config.toml
num_attention_heads = 3
num_key_value_heads = 3
norm = "layernorm"
positions = "learned"
qk_norm = false
bias = "all"
tie_word_embeddings = true
parallel_block = false
init_std_up = 0.0513
optimizer = "soap_variant"
learning_rate = 0.0115
decay_fraction = 1.0
final_lr_fraction = 0.0
batch_tokens = 262144
Each number is 50 + 12 x the weight over its row's rms, rounded and kept within 0 to 99. Layers, rows and columns count from 0. The size before them is the row's rms in percent of the matrix's.

# q: layer 10 attention query, 384x256, rms 0.0357, rows 0-24, columns 192-255
# k: layer 10 attention key, 384x256, rms 0.0359, rows 0-23, columns 192-255
q0 108:45 46 50 45 62 41 48 59 70 38 33 42 67 47 42 56 47 77 52 50 45 56 40 67 81 57 47 70 56 47 20 49 64 41 43 28 61 52 40 41 28 23 26 38 36 32 55 36 56 43 54 59 52 38 39 65 60 43 37 33 57 38 64 53
k0 111:53 65 71 44 74 59 71 42 56 54 74 39 62 41 40 45 34 69 41 39 59 40 51 70 71 44 41 66 39 54 48 34 57 49 43 36 44 53 55 60 57 52 44 38 39 51 60 49 53 59 56 60 69 46 30 54 38 51 53 56 59 47 29 63
q1 091:55 46 42 55 46 43 57 46 63 70 20 37 54 47 60 18 46 37 64 56 50 57 47 47 48 61 56 66 53 47 31 36 61 44 42 69 50 55 39 54 33 25 23 40 31 50 42 44 58 80 52 61 51 36 53 39 48 27 31 50 65 54 50 22
k1 096:95 40 55 82 56 43 50 50 75 56 33 70 54 48 69 39 31 42 38 62 40 72 35 55 69 48 39 58 30 52 41 32 71 44 51 36 34 55 40 62 61 44 47 31 36 27 54 32 42 57 50 49 45 62 41 35 57 55 52 55 62 48 44 43
q2 099:53 63 54 37 41 43 53 48 60 34 62 42 70 55 45 45 53 46 53 35 61 62 47 72 36 42 27 45 55 59 40 46 60 43 40 51 49 59 54 48 48 36 80 56 64 63 41 45 51 50 48 44 48 35 30 59 30 45 62 63 51 30 46 46
k2 101:33 28 49 41 42 45 61 52 54 52 57 31 45 48 40 60 55 45 52 45 45 34 40 50 33 22 40 43 45 56 33 54 39 27 48 50 34 61 39 40 48 57 57 40 38 39 53 72 50 62 34 38 46 41 57 69 47 50 48 46 43 29 57 38
q3 095:40 53 42 39 26 48 61 54 61 53 69 65 57 47 56 51 36 28 70 46 56 66 39 63 36 39 53 50 50 53 36 50 56 39 42 87 54 59 51 37 38 64 55 49 65 52 46 40 53 48 47 61 36 73 48 55 53 64 48 53 60 39 41 40
k3 098:31 50 13 25 39 60 68 63 51 52 31 50 52 63 39 60 51 41 59 59 55 46 64 41 32 55 50 43 35 48 48 48 60 35 39 58 66 79 56 48 44 59 78 57 52 65 36 32 45 39 42 61 58 34 42 43 45 60 32 42 54 41 75 46
q4 092:56 49 38 59 42 44 46 47 44 34 48 60 64 48 63 44 47 59 38 29 68 40 41 31 36 54 65 42 55 43 38 70 46 30 26 27 46 67 39 61 31 37 51 47 43 46 34 43 20 45 66 42 45 62 48 24 42 63 54 48 59 45 13 52
k4 095:46 46 42 45 35 41 35 50 41 31 48 50 38 43 34 47 38 53 42 45 57 40 58 35 41 41 54 44 44 60 53 45 43 32 24 43 36 71 33 48 30 55 48 64 38 43 38 53 47 50 67 41 47 39 39 35 56 65 59 59 44 32 44 66
q5 101:63 37 40 35 44 50 43 59 53 46 26 51 51 54 40 49 48 40 56 52 39 58 66 45 50 39 48 43 55 39 53 34 39 50 64 49 47 28 18 62 51 56 51 72 68 32 46 51 68 65 47 19 50 33 42 69 33 54 40 55 49 36 69 46
k5 103:68 54 51 52 50 70 55 35 59 39 57 41 62 56 61 38 53 51 51 37 58 47 55 50 23 42 68 42 61 46 49 45 65 59 47 60 24 43 48 64 38 60 48 45 76 35 56 51 66 56 64 49 60 57 43 54 44 62 44 46 49 42 52 55
q6 095:51 53 41 46 52 60 36 55 48 45 40 40 50 45 30 53 36 59 46 55 63 62 39 74 57 55 46 37 57 71 43 47 27 41 49 39 40 45 64 45 39 41 46 40 52 36 60 65 56 48 63 47 42 59 68 39 51 40 58 35 74 43 45 36
k6 101:65 52 61 49 42 33 43 54 49 70 43 48 27 55 44 23 34 59 50 66 38 65 58 40 38 54 37 53 55 64 38 50 47 23 48 39 63 60 63 43 46 46 48 41 34 52 55 54 45 55 49 49 69 64 60 62 49 34 60 71 82 49 30 54
q7 096:35 47 61 46 48 58 52 49 49 40 69 59 73 31 63 57 45 56 51 45 57 49 68 56 57 55 52 41 54 55 65 56 43 65 19 59 35 43 67 36 69 55 48 36 50 49 59 50 45 53 49 43 54 59 47 73 36 41 38 47 43 29 65 44
k7 101:44 24 70 25 40 68 47 29 44 53 31 56 80 54 64 36 56 49 54 54 76 40 51 49 33 55 32 36 55 38 70 49 51 54 61 46 54 48 53 29 46 52 48 37 32 50 44 53 45 61 52 54 47 62 40 39 58 32 27 61 42 46 45 39
q8 094:59 55 63 37 51 62 48 43 62 44 56 51 46 36 26 46 47 39 60 45 55 33 32 40 50 62 65 48 71 59 51 48 42 42 61 44 41 49 45 51 30 51 49 64 41 53 62 36 36 38 46 68 66 52 53 29 44 57 41 58 40 36 25 44
k8 099:43 46 65 59 57 53 43 33 62 22 63 44 37 35 52 56 57 51 29 28 53 57 33 42 32 58 52 50 42 54 68 39 26 38 57 38 43 56 34 44 31 46 32 54 55 71 55 47 66 39 50 58 63 40 61 52 40 53 44 52 37 40 68 51
q9 093:62 47 26 35 57 38 48 53 63 51 46 35 61 66 41 75 54 50 51 46 40 56 49 60 41 68 54 54 47 62 35 42 43 55 53 59 67 60 52 60 56 65 57 46 63 57 33 39 62 44 54 52 37 60 35 27 57 54 44 51 33 56 55 29
k9 098:51 52 68 59 51 56 33 54 53 49 39 43 47 54 30 56 53 32 46 26 27 45 46 48 35 55 60 39 66 47 57 43 49 55 55 55 35 62 57 59 54 48 55 55 59 62 41 55 64 48 51 60 53 43 34 45 57 32 52 53 50 28 37 49
q10 097:52 50 54 34 63 58 44 59 50 46 22 54 61 53 50 67 51 43 43 44 64 54 58 51 40 62 65 43 58 59 49 43 63 53 44 57 54 78 50 73 43 56 53 37 53 73 52 46 44 45 60 62 64 78 52 42 37 41 41 37 39 52 41 40
k10 099:42 48 67 30 53 54 55 45 49 60 34 57 39 47 64 49 51 69 46 34 38 55 52 53 43 42 57 36 50 73 25 39 52 39 37 47 37 47 56 63 39 46 61 49 80 88 63 40 49 65 56 64 37 56 41 37 48 28 38 56 45 48 59 46
q11 097:52 54 42 32 66 52 59 63 59 76 70 58 27 56 54 30 52 52 52 80 39 46 28 45 68 43 39 36 46 25 65 36 32 52 38 53 24 53 61 28 58 55 57 51 63 69 43 71 52 63 46 43 42 54 38 71 45 28 50 52 40 52 42 62
k11 100:49 55 47 34 59 40 55 45 67 46 58 64 30 48 49 52 30 33 52 78 45 61 31 54 55 33 43 42 51 22 77 51 32 57 52 53 51 49 54 46 63 63 51 37 43 67 52 57 57 61 47 41 37 41 57 53 40 33 54 52 73 64 61 63
q12 098:51 56 45 33 62 60 47 46 36 48 65 53 24 65 43 67 26 38 25 59 52 31 51 52 41 39 41 38 38 45 50 57 65 49 55 59 49 55 64 42 34 29 37 62 43 36 45 51 40 41 72 43 36 55 62 35 46 55 49 61 56 36 52 39
k12 102:47 63 50 48 64 51 61 47 38 47 54 33 36 52 54 41 44 30 68 33 53 42 42 57 38 42 34 44 49 61 37 36 62 46 73 65 58 51 66 56 26 55 46 68 56 41 30 32 28 45 52 20 46 48 69 54 65 36 64 56 44 58 41 56
q13 105:68 45 62 37 40 48 31 56 34 54 59 48 54 58 49 48 40 65 59 32 43 41 38 30 42 49 36 66 51 53 32 51 22 47 47 67 38 68 54 50 58 68 35 44 52 38 51 61 70 53 50 54 55 47 62 70 61 54 49 42 64 51 54 49
k13 109:36 56 40 33 45 48 62 54 39 64 29 40 55 37 52 52 45 60 77 37 59 65 51 40 49 48 48 59 62 49 69 46 52 47 55 49 41 44 80 64 63 66 50 53 52 72 48 41 44 54 59 58 71 38 71 63 46 56 58 44 28 28 38 55
q14 104:49 60 40 50 52 46 59 42 83 51 54 44 55 63 48 41 59 51 57 59 67 60 52 39 36 43 66 41 35 36 59 46 39 61 26 32 53 61 41 57 55 56 31 64 47 65 34 72 53 63 46 54 63 62 38 50 37 45 52 35 49 59 29 37
k14 106:55 35 32 50 53 48 54 48 51 44 64 59 33 57 70 35 39 51 48 50 51 50 57 28 31 31 59 41 33 53 37 32 53 65 44 38 49 47 36 40 65 58 28 50 50 43 27 28 56 59 42 51 69 41 41 41 39 42 60 41 58 53 40 48
q15 104:70 57 66 67 44 36 54 43 49 33 61 85 54 57 72 40 54 77 50 65 74 45 53 69 52 60 39 36 49 40 60 64 45 57 61 32 51 31 49 48 51 52 67 60 70 61 65 47 45 55 37 53 43 47 54 30 44 60 49 59 48 38 64 57
k15 106:57 47 73 71 20 42 60 41 40 39 48 47 53 66 51 26 58 74 59 59 80 58 42 52 48 74 46 52 45 28 44 49 55 55 53 36 80 56 42 42 45 55 56 58 66 66 40 52 43 43 44 52 66 41 45 46 62 65 58 68 65 57 43 54
q16 102:60 59 56 33 63 36 50 47 69 57 65 21 50 50 52 53 42 57 53 46 60 46 49 68 56 48 42 42 41 44 36 48 36 49 45 46 59 72 66 53 46 53 68 36 32 36 41 30 57 50 42 38 44 47 35 71 47 56 44 49 53 40 47 54
k16 107:27 41 71 41 52 35 38 39 39 56 49 37 47 49 46 74 34 52 52 53 50 51 40 28 26 48 48 44 47 47 56 53 55 71 47 51 50 45 42 57 43 58 66 44 34 46 57 41 54 43 65 32 61 49 36 54 35 46 34 54 65 59 66 62
q17 100:51 33 49 36 74 55 52 59 32 45 41 58 41 34 38 55 56 47 59 58 59 61 44 26 78 36 30 59 38 37 58 44 41 43 93 57 34 44 44 59 53 46 61 70 72 49 44 60 51 56 38 44 44 31 66 71 37 66 33 71 46 44 65 59
k17 102:32 51 53 59 65 52 51 53 41 50 72 47 34 45 45 46 58 41 39 43 46 39 59 51 72 41 40 49 66 37 66 48 41 49 74 55 27 33 58 56 23 50 40 61 87 66 61 50 46 55 59 44 47 50 55 58 42 57 59 35 75 47 70 57
q18 098:61 72 53 32 56 53 38 47 64 51 60 42 83 68 63 44 60 53 48 52 58 54 59 31 53 71 37 48 54 63 57 52 71 50 48 57 37 65 42 65 58 50 42 52 60 51 54 52 39 70 56 58 41 64 24 54 60 42 55 58 37 66 60 51
k18 102:44 59 52 37 59 42 30 35 63 44 56 45 59 52 55 63 53 46 63 59 45 53 36 51 49 65 65 56 49 45 61 50 57 52 45 58 64 57 40 43 44 31 67 75 28 50 69 42 42 71 29 31 42 52 19 57 57 40 73 51 55 57 64 42
q19 104:48 28 45 41 32 61 56 33 63 50 30 72 49 44 58 25 66 47 42 25 33 54 44 45 41 56 46 48 58 36 67 50 58 63 52 56 44 62 26 44 48 44 70 34 52 38 65 57 42 39 56 62 48 66 68 43 34 67 63 58 53 53 37 60
k19 106:49 34 41 54 27 39 52 53 72 28 47 54 49 37 51 41 67 53 43 40 40 48 48 47 49 61 59 53 54 50 53 55 32 55 49 47 43 56 27 67 48 44 67 51 54 55 43 55 48 58 75 49 39 59 58 56 38 35 67 47 50 32 65 56
q20 103:31 39 58 52 56 62 35 77 47 57 43 48 44 68 19 69 59 31 42 57 47 68 20 38 33 25 52 63 72 38 47 53 49 53 21 40 47 67 40 37 34 73 58 58 50 48 58 51 55 48 50 62 24 50 73 38 81 59 21 52 67 69 46 57
k20 107:57 43 60 49 49 49 45 54 45 66 51 50 47 61 59 54 68 39 39 39 42 48 49 58 68 27 36 71 46 60 64 42 48 41 30 43 50 55 54 39 48 50 29 34 61 53 56 61 37 47 68 48 37 50 56 47 86 66 27 48 57 67 55 71
q21 093:58 73 44 42 68 46 39 53 59 44 63 39 49 33 64 40 69 49 64 31 61 51 56 30 40 47 32 49 48 34 47 52 35 47 49 05 57 25 39 43 35 46 25 48 40 33 74 50 39 68 48 54 43 48 50 43 41 66 45 51 41 44 65 46
k21 097:55 40 30 62 49 49 52 54 68 44 58 56 64 42 74 53 52 60 76 42 85 30 69 43 35 56 29 43 57 56 43 41 39 48 45 23 58 40 49 52 47 44 70 39 60 60 47 38 48 55 25 39 43 46 82 47 31 58 68 47 55 52 53 40
q22 099:53 67 60 29 64 61 55 60 54 56 51 46 58 39 45 36 48 68 45 55 63 37 36 74 40 64 56 51 56 58 49 32 52 43 33 39 39 29 53 66 34 49 33 43 52 44 48 66 58 44 47 78 40 54 50 43 56 70 74 60 54 48 47 38
k22 097:39 64 43 27 41 36 35 47 51 50 58 61 49 37 43 29 49 52 46 42 49 45 21 38 55 68 55 63 41 45 37 27 63 32 40 51 30 69 49 51 42 49 44 40 25 31 63 36 47 44 35 59 51 47 73 54 45 74 26 43 37 55 51 30
q23 108:56 40 60 51 62 53 46 59 35 57 55 48 25 62 72 52 54 75 67 41 60 42 45 41 32 34 55 49 39 51 45 31 34 45 76 56 54 27 35 40 35 39 48 33 50 32 68 64 48 29 67 41 50 57 53 54 52 67 46 36 44 27 40 51
k23 113:64 46 41 32 54 48 61 55 42 49 50 50 54 41 31 50 43 52 53 48 63 49 60 46 58 62 40 55 73 64 41 42 36 28 40 54 57 36 65 64 57 72 60 61 49 44 48 23 30 30 37 55 71 45 49 47 31 66 45 50 46 34 36 43
q24 097:35 48 56 41 43 51 28 65 40 57 53 52 69 46 76 69 56 39 48 52 61 53 58 41 51 43 38 48 38 46 67 44 45 26 45 62 31 40 43 53 44 53 57 43 48 51 38 60 27 34 39 49 53 75 52 52 67 39 48 37 73 66 60 40